Each number is 500 + 50 x the weight over its row's rms, rounded and kept within 0 to 999. Layers, rows and columns count from 0. Numbers have three digits each. The size before them is the row's rms in percent of the matrix's.

# down: layer 2 MLP down (transposed), 640x160, rms 0.0302, rows 330-384, columns 80-159
# gate: layer 2 MLP gate, 640x160, rms 0.0478, rows 331-384, columns 80-159
# up: layer 2 MLP up, 640x160, rms 0.0451, rows 331-384, columns 80-159
down330 093:507431461478388532467521441553473505488546500548502613463578519441522494504480391512493591428397530510477524434521492483489567386458566538505557482420482478405559429465538512503459499506578526504425547485533470513536502445462492547529466441
gate331 099:496468516534451486417493495475536464486530507547554422547461614569572493391535500439423420539510571487475535572500451470543490484500437566428589498461538519484461553465559399450544487449501500600471491465485407448473515431486431547452503405
up331 096:483569497527442433526514458510471476486555568514485583541526466484536423453486397562483504401468509508566450398438570373559477435544479501537516536452391514506576500479437449560446516473513544445537594500576553486494601496510452396483542475
down331 102:454553564495567526493591503495591498438526473507436593465575512579521454403512492499458593525434470475457486472490522501525625486407529435458524516531509490461539512508509581463522546556545468421469505583545491490526485537504539519509551525
gate332 111:396579486472446504442485421502585450437521461475488496514580453508383442448497495584502434429507477438572486578472467439556513449532454440453509564507460455512529466543473508494494523503459524568470539426566608542457541471513411555484516500
up332 110:554488432589451484454400506595493471455530512475487554446521474516451501489444476463520461434527531495444508549489532526509493458441489537486493465516451549462471510445517525415558499430547460529521475502528433553536361549474509492559469558
down332 117:501482507434481462427565583503484467557537534526464432437442420513476461367422500432427420499413428537425457574475527522518563430584542422511503512435470474503586464463503443563514488422571521440478548559583525488478473512523478462326425536
gate333 096:489436562505519468543588430470437481481491537506578499434522457477453541474400466562448608402504617607519510456568446558499552514462546488507477408467430470567477520468519510551478410484553405508445462517517595533549589433505456427410494515
up333 094:460478511558478483500537416483464485561613516430526570468450443424551469578456496501561566437443568578526558425514485603506479477551547495520549473527531462508489556420490562527452559521443386567539498463538516467421537486551510469424495443
down333 098:543503485502534445511439508395497511515546477550469522584538578465577427640493541505462446592539493541517440448483522482598390551509483536522528611580555529485485457519447551477487542434513560470481503412573479524464432459544558489566445519
gate334 097:512522448474441471572539541497449510484544483440528478529496448414380437534555540564462487453560431492566550538543421538516507449475471539545481557493514399408443510433490540538553444444469402506462552527551541481539445531521466532507413568
up334 095:459500502400511458453475558413488497491569467486588483507441558450485456410506532533467560421561517482546456486482456520554532556540579545526557443499500544491484539443484456589484502590524428478561417560524555390536605443527533487418552518
down334 097:435529528422490474477446510565433543667434423479464556567494611540419433508503516484583470511523501550492481425491572512408427432557440528493486497565443462487521569527432534510439488539429450501521451485519496538536559522447460425455481438
gate335 089:412541450479524448499540398435533527462585582562523526597572404513506391488457493516554481423529507543476515500483556433485497424485515476548548494561428483516600528555508538524432480495495561465549511500500531504472488429601446414398470511
up335 091:538467445429491493500518497530508402533441520429485488580495489548536630452451586516527512540482392436501486546583432485573559470472540458591499565487579512435552562484461548495495391583591494506499389429478491494557531545488492513538476493
down335 087:545530458473460505551518529508508544537508473490515442504514507502375591579496545462497498462446562515567402582566571433450483506547535488449494531500441492473459444456512504563457552529528487574479523453618535494451509541488463507433517584
gate336 094:494496457483540561559515476464437498378441453486516461483557467559516504501467524534451402514405566522443479395479512538511595477463501503477599510509454480400494518451553529449522611418522519415595567469486434447482512518566525445538489472
up336 096:506519490560561484551506492461575523511499554602517592428545544539464611451468483500524496467405536557510429582503425536436475537522535412440555466412469518531544426449563518490492493467576576492510615546554480421476552426491471516477508536
down336 098:450471565413453505466480465490522447632487500513511588540471500461509443511561509544556439452532491518525458501485498522409404478507466463494542489589502488510461511451477439486476488489419467446410455485485564499444512448479480436464477412
gate337 112:543542574553457429509495555444554529554565475489568436429654478480529500502502500475523605432481360489471493488474572429518455548482473447507393535463498382488484510557541567554526489491552500542521452538507483427582426512512475571446435473
up337 114:452440549591527531493481597469487580518546526424462591451503486450559437566439499623476542509534579572405458497504448559490533509429444577540530443430513459532456512480580494490496393499490423574559590449432496527462510458439545428523440524
down337 114:527406542509521541459468500532368579537494531505473538445389503504532535573559518475500423597507495527467519532460474528438563537448436516471581532488490539529579562470494540481410422433467416451421515489568548478540515522494487433566448548
gate338 097:468535424492497556473560478593513478438413496534487494409541439508489473562493511504539482435472441532541510533482433518567550434531571456420493508561515556408497476385426520571580555545460413490413457542480547518516604550533485460543497459
up338 094:549497547502500593495500593518580498479438477483485460476525414548434570443495568513476463460487551546589561449520483493495569507601516507458569542478417479443446546562527424483489499380417512549482543586549502450549494447552447455575586444
down338 100:525535422474472519471486477552523488489537477514467431489413551443507491496494487606463539497548443489455555470542545484529476435538590541555423558473509456403398598494513507452600503546477450524429485494467453552634607507497448524574465451
gate339 113:491471530513427502457540572519440568535360452542523502382505554547511494439518486511576553418576407547515515460503491382552508544484509460441448489476480493537610515491523548470563424441517478424493478479527572472557601486537455488515562490
up339 115:538438496485405461472494524461488485478417435475474489395528504493570533487542499482593594416508404517626532452482377468572502478534594498525485544544533514568571512476497466465523495500485507439537494499522446465513547515502506534495513502
down339 111:488572457470537540503486491574495507583557502524517498499484526510544594569521478453528454486480535442379515501501461404548510458454430524494646504430527436565424525449470554405471545549487543420530563495489500469543506583503579554515470491
gate340 088:456536538475606564548561485463458543471509529429485523610599475476493506486580531532548535546470610526553386448385491452423483559443503479481439486491395563483517503407446456513480512415526478485601505537558492505571514523495433473456449479
up340 091:547535520520502627479519542502521507427514492423450459522438496438436560490455426568450466487446600539506547430483551435463545497464439616537518478426502545496436543544580510546563625480521452462540599492531490560487489490534466480529492472
down340 092:502649446450481486491454522521497525587511514473497491454573476477492473529473493434465564429352501588447534471527554564485474458522467497452433519448549491413562491473497446458446386452405466530430507453591513536506539540456457457488471489
gate341 091:567563433500491531553454533514554534510493495550488438497550550535446526494484432447565483467419494424423428504429603436447436486451450476451577499574487545542475510443492548442536600521542433428572516522456572471506381536486525516562476543
up341 092:494539548460477423524517440404393453475513417446432490462500485456399561441548479562535510536597456579540587518565536551532506443564447518539424529487550550385437520531503442506463532535417494501544475493558449594553577467497540538508584571
down341 101:389562504513474488547470441568523563503466512513569515506422529547554464508471440430483466564486461538488500435524480474496532513549558514482446502453562551635540560584502430445521368491606468530523532533534492410473441476534434476430435550
gate342 106:415540546442549577465486598538556407544482525555454542505453552545540391518632492457439543514558546491546462379476556457485492502475477445439546472505468546505445573539428467497419536478483494528514502475390516498494472562457432545530539443
up342 107:465566507454488507509516455454529520412529438449521552569464444413376559528511484440418424530576506464517539502466475554441473468571577446465600473492560454447523443568549527533502485447514499443486554461634514502478401443501587477605447545
down342 107:470541452455501523536503496479476513562428561541597459433551494567492499478458550530473509518492359509458476532507485495516512485433446448538571513398498486531385568437545426533566472478549446606515649509498456476507577516572502581551524546
gate343 094:400467574476482565446565486586510491519542517496438430435555482456507411495553616435400568562508547593488411396601590496489566486517426625442486492500430450422582470477445563433471484465431529525527452403501561477501452514520469514575507424
up343 101:438519492409549496579493483477441456550525555475469520436545562496547488488606544462493442585506524510530419414468574553490466500459412565424509402479454447496493492447481553429540589420463428469526482522490527567520458544503506533503409457
down343 089:538500471529596496508393551429430492564572516543510480567500556544481455470481530499498534453387466478422509507499501464534343519520476453673524460443448449436485512403412509387572501507456499525479428490492530549507414479505553470513557497
gate344 109:554561502512477543439471418489520469369472500582482470611523577532477456448444496471415475566496505420575432463501540405521518426484488468395551474512529520523560558493533541465531452501470497447407438486586417471427496547500445445409512532
up344 121:476460589534521437539519581552455536588457542431466483460495473535517465569542395569575524424453592497412568455512466520484451585458579526600435437414461549453514463527436547489531551489534444441566467520414551461606534435548467612519476520
down344 116:530552458423490474496525560495638464523532547448457492496459499567437527525489489500468415412544498511474525492510397477570513526561580507571491455437503539487525508441493453506413407522550460497471469399504466390579434452596414516478567503
gate345 099:493450477438524555536499579435511606514458440500568520483454545559525459543468457506534540420526554501561539456423561456400533559506494547507548476481502396590541518551500481515495497435539539440584439580537541432532532520536538471538458515
up345 097:447520470521484520541453493571568523441577579502515542487494449450518469546466422581433605432505607443457552462540503497530506538448499529478445421453395467546484501581487496460516468423427490544518518418589511580587558522490523509537482459
down345 097:530438492485472510519479542502500520538468586493617562501432477443515511533586412496575546498486430511495489463414606505464541500492563594516474541420463514519532565493493544566438445464496542525478556598545521531557485489538622521429440606
gate346 116:487545516519579580475510491418483525491505504498472518502527609495522487461511520478457518527493626584405435450499427502515482515470515483416400550485428522553548466492423545515434513476503491483529422586563533446519539536540468500523523423
up346 122:428465486552527455554479481473523501552516541431502562538583497551555485575445415455556567419460574510561482430541583462510490447455447489540585558513520500485407471479521434481524483446599470520517580524477463414560502523499517513465418561
down346 124:511484543491552524455453542476529572557536493519498432436561467510473460413491378545479546549443505421502484488465437616529488530568539362511429557539426415484575515532450468531449521374452418547574477531493461519475597530494503476470468464
gate347 089:527541542634556462450609557563602485531397555428464572487501587531515471570497440594456552509600513525487497461517483488455453530391545537562443424562471500506452498519568503484435520518551479505522410497518496465430476493425512556501459473
up347 093:481438470525517465470559530564586461500438528532555444454547512424459392577562530507546534444440388542554491434493531466526433535409494522444431546500542586555420410436518466445549494544528532466465568486550512490524502513567526495436482481
down347 091:458493530492453494415548456554513399451497529540486490545451478445527469561451463456558584597471538468553552583569472560490541587522460469485471489550556562565473427509417491500486522449431470489509448495451509403497408526486552486474535568
gate348 094:529573563364429561478421522425556449486460530602463540535459564454423474439471491515481431494571556484415446492477539534499500517527504497504504415561465481519421430524499541409423564480434538545518584539518466457517547418438468561520529492
up348 096:451576568564458460492492486571523555553386466440454413506460431547485514484460545428458565543461401537537480510492509444526427524581518569542484463502510576529600576558417476487472454396548456542545510419495544502465523427430441482466488455
down348 098:553531488453495522530438585523480476436515440504422557535444553487543577476467465502536454505505569437508462495544483466501480449500442477427444450441486480506439501454573596543456506514517471527486446529557475509489449588607521463493591532
gate349 086:549430547542387566538509473462398558432491471518517519481528437426457442471580527520450532509401520554579490444534565537562521483521479498475550533558376525540453510504461536557540470490496464520498497519497504549580433512547514429427592460
up349 088:497559470574570524537489546517545463526472535530479607425527579540553487519472478585536521446607502554365579451542439513494544498425452585500551560471514428459585511553496430537446470422586470543429499499467560510497449414601426631542544542
down349 086:437494584521495558504556461427437460429505466521458437533438517504440476556437429625537450547471415454578525498575576443514542450515518489451543376490460470464510531555460481506528444512451506415548471525458472498522541470537454480475499484
gate350 111:475427597462395511408566464528525480496451494502546464462462496456593456446447559545579480498549454497614561563562520514483531438499572491530501552528476479464542468593510499588474461536486453418507436468455523466538571557544515551484552537
up350 104:500487541480525478530498475548455460485525502574448465528497426494483581495523484436436439563576445454475572488462433552556430497427484495544498508526492495361425425425352492481499543476432494436456463498557408459545461518540577463598489521
down350 105:446481523518484514458547461542518490444405583467534455572483427526454492465601489620499571486610446518374515510461575550551534520537549512506502452483493449515507513528476535377376449446463498466492445562491536443550520515468460539593542473
gate351 107:501504600481485525503485486479471555499549564526570579470506507568475435463547409532393569558432524552549418441443417441435551450550486507524507490449435525507567482568466477586389459461548455496490449530548501450610582533443478530398527477
up351 103:492530508501511473447512499454532478546436449440494471374556561409510500507473492562561516540434514593461566489554426544440438582496499466467464517521499450550440524436499558440507549585581491587501478554519517449454473434561579433538534553
down351 093:452492520445512690505588445607582490395560444485564515421515491553463556466499451465481518554480531484427536576551350591532526647479547536486521529511533500485617529615503505522537483511498538531459498488470507527506506557543451471543459473
gate352 107:469409435458397495472552475482464514467474514568539440517435528476489537550410496515519438371498467545589600476585479546537560575571608452466437529497550500457461548537496508544563392460463511539476562468585533420487498456538470575571520491
up352 105:480583471587567458474519495574526567531419566463460517481578550515411447507521420495541610428473498461486461476420534523494542545488545513537377478443475512545566543509495482482472514568551483522428513579455478448569509444487549445417497455
down352 109:499534435468494531616501529356424452592523536550453508489535398466525504459446471502478451530505388461523489392474477429493521504523373392441519453538531497517415533482413460476532509486492487554530555500525487570400436406537486478522507540
gate353 090:511553396585557596511465540477540541384522596533472597510533492493486391533606576441510530448539494468475474522528513446442526429495475466475466445516570488517457477500590441446554550512405465538482492448484474588417460515523449466539433550
up353 093:510503495482530554427530600542488473498453627477449545635482467505458462450478483384458469459461542546463468456511494522487491544566497587465446557486492520452510524561445505442446531435418509434587442399595523495497478455440532471586517398
down353 094:455570455583534466538429449493487502568517456517576477467521527523425480540477513482503609477459551547558472518541495424512469562442507463547587520427526462384458567465515394421511512474549578498470507582533547521505441486473493451521455545
gate354 099:413546530550420402500479467493512600507540556444503424547473500523554501572508575536473596567469490483586509509407546516506541554395571523504475516468568505564493455444484542562439520512533414532491540469647556544470531501511518438542430506
up354 100:468420553570422487538550457446448584482517481469581486479550478557564537514435532514539554430532437477590460522584425558525554568538555525573542499485580511585475434554478478477486531550470424442458539433586517489573549478430490488427504457
down354 101:441489504522618475442447538412552429499523512489430507507477511500507447485508542525495396519521524532505500430418507543446469546522459490487395504532458459542509471477495497430550548426504550444588556485593460474495495534457456477560414567
gate355 097:550426499464403483489557497511522531460539485529562355470511515518545607487473433555512499553538436558461518557537516492547606495450585486567566479466477560542451548492430555574471504582444493513465523534430432485591472405489558525527433517
up355 091:505472555495555475472474439516426515435429504506512593487446505412460481471398590529493503443460467546464467476583444457482451508522479515540421559436504515431569507501478517506565424468534480441527466499559557536499582536492534382471532479
down355 088:468437546489521517504563430532573473550499504530541549516532462516471494418498499450454486475479485444464486498518474426437688474554431554517443499452546438560354548514493529477519568512535473487495512525527505520535482491520444467565626554
gate356 079:497422542500522417394514476483549512502472591458461490448546523450515500515508352478425596463489536505429434569566567441565451616449479554574457484479496439453457501526511472543547468479458468478481404495405611423585555511472537550494508533
up356 082:548551555530484556469491483561499420528528495541567448516444509470564496345528529403524442585547552534501551495475501520580407485501528428477492464466528555506583475555499491385397534481548608407479522550564486502522597573532405526455435479
down356 085:439533421515574455542443487468576454486575470495578488604421516512481543475467486572461403528491505465568516483545458517404442486517447542577413459435470495471448533463474413424528475556490631527458475419508528503515509524495536526500512592
gate357 108:503478445496435492518540548547540521514446594482560452491487440598436504435455509490458469514437556506567484474487498488440543542467505447520520550442523406492467535422579437480572482618584442575514526495568514438527543543478443558567538450
up357 106:518512506474572548578498495497414470512443440550451554446470529456418506514483504536429586518474503516512486542497562542490570423475494497445632526530508472524453460533455489452561523478554563431508612471500433563531370486466458570616461542
down357 102:473518510514418581426489473524516499487531408532572520499488624458514583511457481565557555541423486535460464571479497487442554437430533418482527462465466478442557555428453548517484492520448494457448408533537456581515501487563461492479521495
gate358 105:491584454479549542538433503566468484430542529557551520515471437585506469427481533473433436405478434389564476485460492466501507450532442484453487524539577425498519476543516433385593531433467505496412540499443519555531445545452443489557555537
up358 092:436465424511422423524503489574394500567551460478564435549434482547518530515547499481514523520489537572451518550594539564576504493445487458486440522417512474539510480450426495494573520498449484505469524512524432525491419548499448607455424446
down358 096:508491570592444515520505467497515507437508524437527494530498386629506466509488427466467557443575569550612508500548490470493541434487551422525559491494496552593568475571591541601408512612491509537510444480459491404571509488474526539507526478
gate359 105:510530471574482404460540468485469478452535471605489572488651465502438466381461493559539483562531491436489513499489506460535486472453461451513617491525474499428550445524534515530538549451479458479511549476475376407467480474502578534483442493
up359 103:565499485506569471595437627466434480536470560510540567539497527518597431495461429472461561455567528531586452403396602417461462533520509503502510449481437494560510519476425507523458546509445480482452464488479505504439496407443529457506513482
down359 106:478566611475599484449515501520462529420472477510543407503494395450495599488489636429487477461610519477452524472497386546487518467556443432548499587426554459471495529435615513544579483559485490515502482528489499469562479495503493506573543523
gate360 096:489531548445585508513510513591467439514507455481435489509490612563531565559572453482552562562502486430436500524374478509468470488564489530434470530445442504543519492529572472474368458521552490549493472581548463427418484529464507525462490468
up360 099:534575534560516418429529457504496566551520496520495544436642567574544402524510452466559582503405522540526529469492465480573464629515472528474470487589385442435535504504422509469512419445520525507581469553451545527531511493521488524487475539
down360 105:498526437453459575491522527528478468509613422529423488440510516495529512530462593513485455569616573560423446484587410601509473494469482544486479493461511505605538532476471518501366574509570512474504505476525517538498425513488483535441484491
gate361 114:447515457506474545536586451513511489471497552519525478508543504449516571503517572531490453391583514539561473499523488533576595516525463472539479445516590530476464474559498549452512500542477515453377443480515513562584445496557436518527549530
up361 118:476453527525487526485548464446470478504452486508416456452561480484420502479498434493507456433439562495531569554578494541533463532510474522582532633567472405458486546517555479459526420484510531515487485524401450417497540417474540428472484505
down361 110:569491551521456498403551471464434500479520560498496545486542432532554475458630469532481486439504513518534461607514532557504475480467529446432516630484512558398594468454535380509538553472516501544447427438429487546545387515491469496515526627
gate362 104:481373624493492433472582526577534462539395530408470481495544518540473453414462464569475509437480482504527492498519487505503492517448571610529443466519530526583562545494542467435490420552525492543453419533509522504556505478427448452436488469
up362 116:499427502511453500502514435511436448570550520424501510420447508403475531469428508488447548444516497572613489519485525588512460546441605476484526494476494529572538441536573442472524528536553460575494505456531545571556446504400492568462499490
down362 109:475585478523516463568486537477515462514557507479505482508483490479444467500556543439588433550512377461526535465476517574500592476505499549511624570506542447445470484515527446522550435463552492471539463454507359561492520530400610559610436538
gate363 092:509564527458473575445404469463497467483479514518480561594598471461407408502505580475350479448479477547507480442458563530434457490527508484457534520500430533467507473544564556491459597525439614536504477410526532522485484441430477432529456543
up363 098:551467557590554569418538528483486547448505481504437472482484500422568473544589534502505540475616458575412531458531506504451466540566574529497410468535418580458545503523453472548465565523469393557562484503374541544545507488475459531424451434
down363 102:475482453482470485515466485447479509576481503522465493511500541555540440475455399494490517465381436492495489498416550473439390434527480497594492520456459496423551518406486483461518443482582518414464482507456482504434503504581457449471522563
gate364 104:440526471492479562477524490575525518514482504548568417464581431533505450473542540472523532495474474418419506467517430515504497533483462468453467505422580473463420529527539465456553566542552541551424509561482444525508470564469405541532594472
up364 102:438531581519477523403569536484534497423409558447338470515505497462428529467567455471475478516578505506523508445523506476483436474510519449565509568558462536460513567594490473552464444505436512469512483520451544439562622478491447530467525473
down364 102:524477516530500520467578550538525474492434474426472613510482425583391585509519495472546459504592514516509468488583494501529357548502430473528457587561478535533537416540535475464539474512408587582531518475443610481510519583551471453489609526
gate365 110:537532551475548539496513504570475491525572445534454515563509547561559572501521463444434379557457532372535491491524538486468571507544535516473416396406438469534525499567491504416502477391476496553533523519571464528519506628444530501500419467
up365 107:545493437458524582536371508529432576527520494427512426568431496504464521513478557460475457571354544479490515528443569577409552464453510544466503461437425400561531464465513469490477553463558543465535592489540462475435559501415591535431516509
down365 102:447472507513500376441469489568470524518455437442528516498503518501468644560489465545460580513529505548573515582476499518437528468501504497496536491485483435509512382504532522469522436541467451557454468458499499513563541550481524632467483570
gate366 090:507489572520487461526547516535424597499536499474533494603468448594505428423461507442545530480477446560601535494530425452443571453559426527440459565532493540554526485601515571425511509565448427517460554442437490500572526419537511530536623552
up366 095:512522447492422445613395459505449529554577506452546556625416526490504513436532426483497447491410466473623510540524453555476588402474445418543558534469560542577499452539493440492469493470500510472512570455510477521460529532468523465490556578
down366 091:464553491446470472527442453483537522504534512489532433514432417525437535485575598490417475553459370430479470492570413506467478513527501489449395559462499551495454539485433421518479478568569473541529450544508521468458456537580529574512449604
gate367 098:417576530490532499483509537410549505519557525551469533627503518485609519533559526456549579551587459441465471512475419554462456465420531489579429471462411489483548521532554461454522385431523420517520524443533519489528540488486552572456527457
up367 105:472496576472494510410577468490510573598549591473513473448494523514575491460466462494557583484430557553514506463508516417519536516494514481464482428491502464520544542423404568506422524403517493478486434482493440542539476506518545496408496487
down367 105:494414579479472486447555470483501557495496511486512525366450495523507482494531600595494412556613502480495507443496457477473535517507548444479477593460544522517468588460497453469435530451475463548423437481490470507453499438518427548444568433
gate368 106:478562521548518508471538532459489519511525592565436525458517417564449457425508407450445432558428539521538458445496474421499463431462529415513510538495422483459626470531537493559398454517413471437518573511525509392519578498487529493443517459
up368 100:544529476543551456528418542512548485482537504511516589399478420548442566359482393481387492524458556509536479450551444446465550481489588480585553516495451463405458439487510517495482582523439468438457480556482506423478612520563439464561573478
down368 093:566506472537495465502518528481374517548555460504556469560501551396509468598459497512453529498576615432501491550451442510508503511505487598565561612454562544513490503506471487531561559550538439376462538546395518454466490447522582545474449513
gate369 096:480478507399502550548463453392470516421440411545490523456497501479520560472540596531550445502550472451431560576515525428516520493521495450530529485543556456414464523419513452474553523537486515507545551432464514511566512550574512489535522559
up369 092:594593479514444480478549575494521393539592543489408481448536537500425484500491404544538561487547435563527455431469559495521371446465454450558508442563535463512495517535461528527507532427525460536591518505494504554526568514485546615512555482
down369 097:425461465548496533533513455449492465473419530527618397545448306475549478550553459468507425562464396476476483504424513447504483533522411430473526459456562549540571437587516490477513554471485516485502502459554522457537492416508488516472481498
gate370 098:457459601535438583472484506585533464515489531411500470503538544603428587510464497508557517481575484461478465468466405438575437472478472537627434463461493463463542559572543466554455513462424542483509510510443512472593470507561411494525542494
up370 110:417568492416510445414448546546581489455454441456406422445487451540544529438524554461420533470504488571456499520464475433480486536504521544554498525474578466480471549517551412570520479435504478556522481499445517514548535570456551607502547469
down370 109:455597515541493496541455471561420442506444518509462559492505420499494435481512460492484524597528407561457519505443474574509501453581502526530498552439493504523568522535478538449474481453438561471428533458475499481552540470463504524454466361
gate371 120:415532509464466525486488571515455521548430513578468453491507529542513489553611444541541490465420478453454430518435577492453454511414454548434435523430527517522521449565535471564531509497502546453535439582512504450578565526475491522437514535
up371 105:539528390512456491412475436525550510373540530411542628484606530486578470458455523606543477419439494524498459504497488467473500481477528488458546513520567510516507401562486539449486539475606412584453441545519480515568583541472528542470481554
down371 104:526583511369553636526499609581528494528502453508487438484431421579505496504467474527483436442496489434485518574462511619466419572478561588425464607578486537477505533580572556527521491493425574514501543499426515523416508474513489513552454484
gate372 095:511496535553539473552472531523536538486413532403454411443458497521539527523507406578498451580593533528501443468476546492404478624560553582511493501475472533443545470423487520539556540504436481547502548539428512559571524470525516509474459484
up372 096:503455470395536514616472490482475515506561560502481467596596429392446479622459429541513419557438476459439382412469562514445538571503464484540485524453469439502534517430462471492468599469527464548525539538422538443539485451544480474498557483
down372 088:593541464437505520479499526493473475514556452538475477433519505507488488470536489498520494608494384589469515507438464453505395596499428546464461480499555458420515530523529497425535443426453543590549550474544519489493429530500460489468470548
gate373 112:518515542463489460471579517461567440393543566468498486469547418485488532463501436471543532447558400421474546531486479438621631554494491525551538477493528472433545484536479534441471497513494456513410570476488528505610522492531460549532503462
up373 107:424423430462495475428461506542497529441500486513526494499466475459464559456429487542591638444497440494488457476501501479530491461485583485592379512515484505432519503475481582580426487509445586517459493529414435583542544530546518470466452471
down373 112:543545515478527481548421501432455497521491546504533518469500624557488514576438455475441550547453627523482475496530512497360584533428457515475493534435494458544500503502533406594544521556488494495512498458502487511464555527542548502456454448
gate374 094:531417523490474588442480439460506438443451548516532535485520490472653480418534471474433489548539420599464527560483471504500549466542574475485537426519584492467467522563505511488494410460447554487481439539517433468548569476496529490508582541
up374 099:468509486397459612534453410449526507556522556539508479544435497438571529458557522398425434576528484474562479527514533510497459441536490431490504559590479600553444486517430562460502556418453596450475444465461417492464424528581491504517522481
down374 099:511507419426566543536421517468487529484452525498453516517423456551526502543564510467548430545546473501564476482588510681555498491503563491444473503430438580492595437514442499515474495442592537555555618522555502525509474560508510527482398460
gate375 107:519520532522552494542575464522613516451508482471498469541519548532520575540505475448537581489470464485547458468495447459514537575490520532485461466533459478508433560566492484441495495542576506433457468505570581505449451535578500556532540515
up375 110:495551563549509537447491533530470503523496500458424551442486431499395434483553577572503410461505591478510454553459544615432448440411452438508611465545526391548515427482548537440544483512520557606529503541475482525587590505501441466483476544
down375 104:549436555462505493448566553540535524519610403371522429499515467480472623473530592475548460528491529530576485483469559545554503538484516580498489447486552432485544511538528481500435517567475496522506466538482483481600513442517463422456500584
gate376 098:525465484522475457531493435459477454515538496456458413386456461553497604450544477562547548492569568557502524554556420505534542550536511520569439473481465578518574463510439475551501460554477511370481490464407483419613562411478574514433548450
up376 095:466462483578519543578506483501569468423481575447508409442564537574495526476486513618527554473503455569385422570487433465492518562542519430458515450467537499628574435501576490526468540459564472536478553536576622465522456461497539478510561453
down376 104:386460493550536443507574524503446386482578496529567479477485439545468506525578562508521547427526569422489531547538378440502605567545446603587531523514471403494425478508486512475471504644419442435494517436407431520554485519452471493536534562
gate377 108:531593557562516601406476449506578542415502447507486497494525519485527474483449548468483434524486512471561456449423543506459453451426587513401510519554403539491575474565553472481472564430515527447568429602574568522499537503511397459467520562
up377 104:424518486466476422549485484557535509516483508429399558416401424504496484479524491533469535437523431601484431461564541483527467512561560491467579562491500463499443495425460513556508429611434524461430529452521528494560559534531489570506536548
down377 095:426470471489470492534459614551470454546437487455591368517401551535549525515509485502499448520509507518589540479545500501552567475468523444432385439520498466494507443540479465567544537476607472425512443481576488438566514480447522467467455501
gate378 082:423547491493508504587568499576479545397458541467556558464463527552527524466393515444463529486480508560570589489517500577435440441512565507532450541527470521511558508456423536515402479498539547456442525469566583469541535528594562449566451522
up378 082:506558520466516548604491555482529441546508471477529521504547449570508526490527468542433543412476496497477536561435492538459574453375493565441521384453512467512535530527489489556582545586450449501434608425573500506491400533499522445620518476
down378 080:550503453548454486502511511447490506600511452425416463508513540544508460541460472402433468479565500443428466425570440600377422548503478454472405585501416439588449494501529488529429519493565490401463491455497505499458508518529508477471484584
gate379 094:470461521528549564570473463466508479490471531516473608481542489572521509568398435540573498606453510480515469510448499550516506561512479462408655392532507573470435418476570443495430496442467420506488577548459535470419501443514445486478555533
up379 097:469557629500495474553414484566571556548505491479479511492538454554487469469490444530463575508412543504482400454466491553502482529464540488504521462497465559597418578482498513474460528430492434532588466629491571427559493449438484410486502429
down379 089:559598471493472515458552550394457606464536498519544417594535565477554472507493461497541416513643483541480497508435531477565435478423483380486513561499545460523572512523498416541550510464462554464507462439413432489544508507467480515528430460
gate380 089:545422505467598464446494529469476519528555415486508462555397528528440484564573535479520515470514508476543500515486532548394466478584511554426497529400470550517489534491553436448523518419549561527513499455466543564445433445464577495544554521
up380 088:485425576526516489520545526580562519428503536524526437422473543541489500475581467477598476591552418438543486453414513529450577436534467495460497450476525550517516578540507458421492452413442434519495477559501479421550495475526471403513565454
down380 095:478466553538533449454508507394471489498563475516519531482548518442457479603460591517518499485507504428506478562487555504427409437518490412524496503465533580583451395502632419495466545454454402536558500493467483548501547536485646577478505515
gate381 095:472537618465553514500529467460441485594465588500549545494492550565599447500589408492533486576479575442448440422498495511489414549444496467490558585446451458544515540485424518540497519498552503522513542484477463541475482499536457475453440460
up381 093:498512530487484523444422404512561506484544436479542413534532520488534439562461414546604455503541549475556428506518460418520454420565433519532571558526438487498572509512452568481521485548514487503525467401451490438486509473524556487528559531
down381 094:478497481486554578449465498482550446444538485416440517539475481466429590495515589515597470467580458600500591505531449520556475476526499561492439469517531467501550523537599492503474515535447475538480496538486546541542395463563509455471533478
gate382 092:465564488477485530441513498560447494549397455430531485431487492482526484544496411572543468543441486530537469570387512579465467453526474559514449613394557561486483583506524536477462454404486473559552517534447599445516572431578534462441497484
up382 096:531444562526578445479568412469541544518448570533530467556551558530482564483542575540536458476445564437530490562549543574473479526523584496626452478611411433430491489552519497474555439532541580510416432482427561487518443476452523519594512422
down382 093:478529551516484474480553523488442551528456579547404526484542492477518431546413608509539469513528479539515426511460534523576486556524548504465437526482520452523566609505396536426485549597560548448462508437540492456440570447527533498523457523
gate383 090:483413495439580474524441520456465568554435438493470485539435450484417437584456356517441580462462508455516509440496521528514498566542539432525515603543512490524503492477429496484426479482475531556595425510514545483514484437562462429524536475
up383 094:437432550537461546477532473441517504558473460439572466511463533461530596477394572507536375506509574499482549459514424619441512521575439523553484507556579456482554515480611456472507554506492499570442510445565482599453463487465518473474517385
down383 089:499590540518476495473448457549553490387571547388467576493543540570483584528529582457556562501484449509465484497483499513496533501448417465431523485533615539496488443485456498470525414570401459484542472550547470532476480490507460428513583534
gate384 108:518484491498512476537523530482507450539475497492524477407551426528546607407440541590489491438502518590552552461497485552465607522496487552471475422530538362435508505524584477440452461469422475424480535552609466467580572527497410521436481532
up384 103:409542539524433505483559537608445540482557506369518503527454538450504405500563414399527563480461515434506587482597434508531515598492558591485537514506475536452480534543490475538494461496585515550500462522420525527469473477562498500449490392
down384 100:523466502461500473490465501451406543469531480536471482509533496557600417541472510452570495482501503495497483515455472418492533482508465494474470537499546497504544537593460468563509460492570447465484396426570433413503520551460444480521506478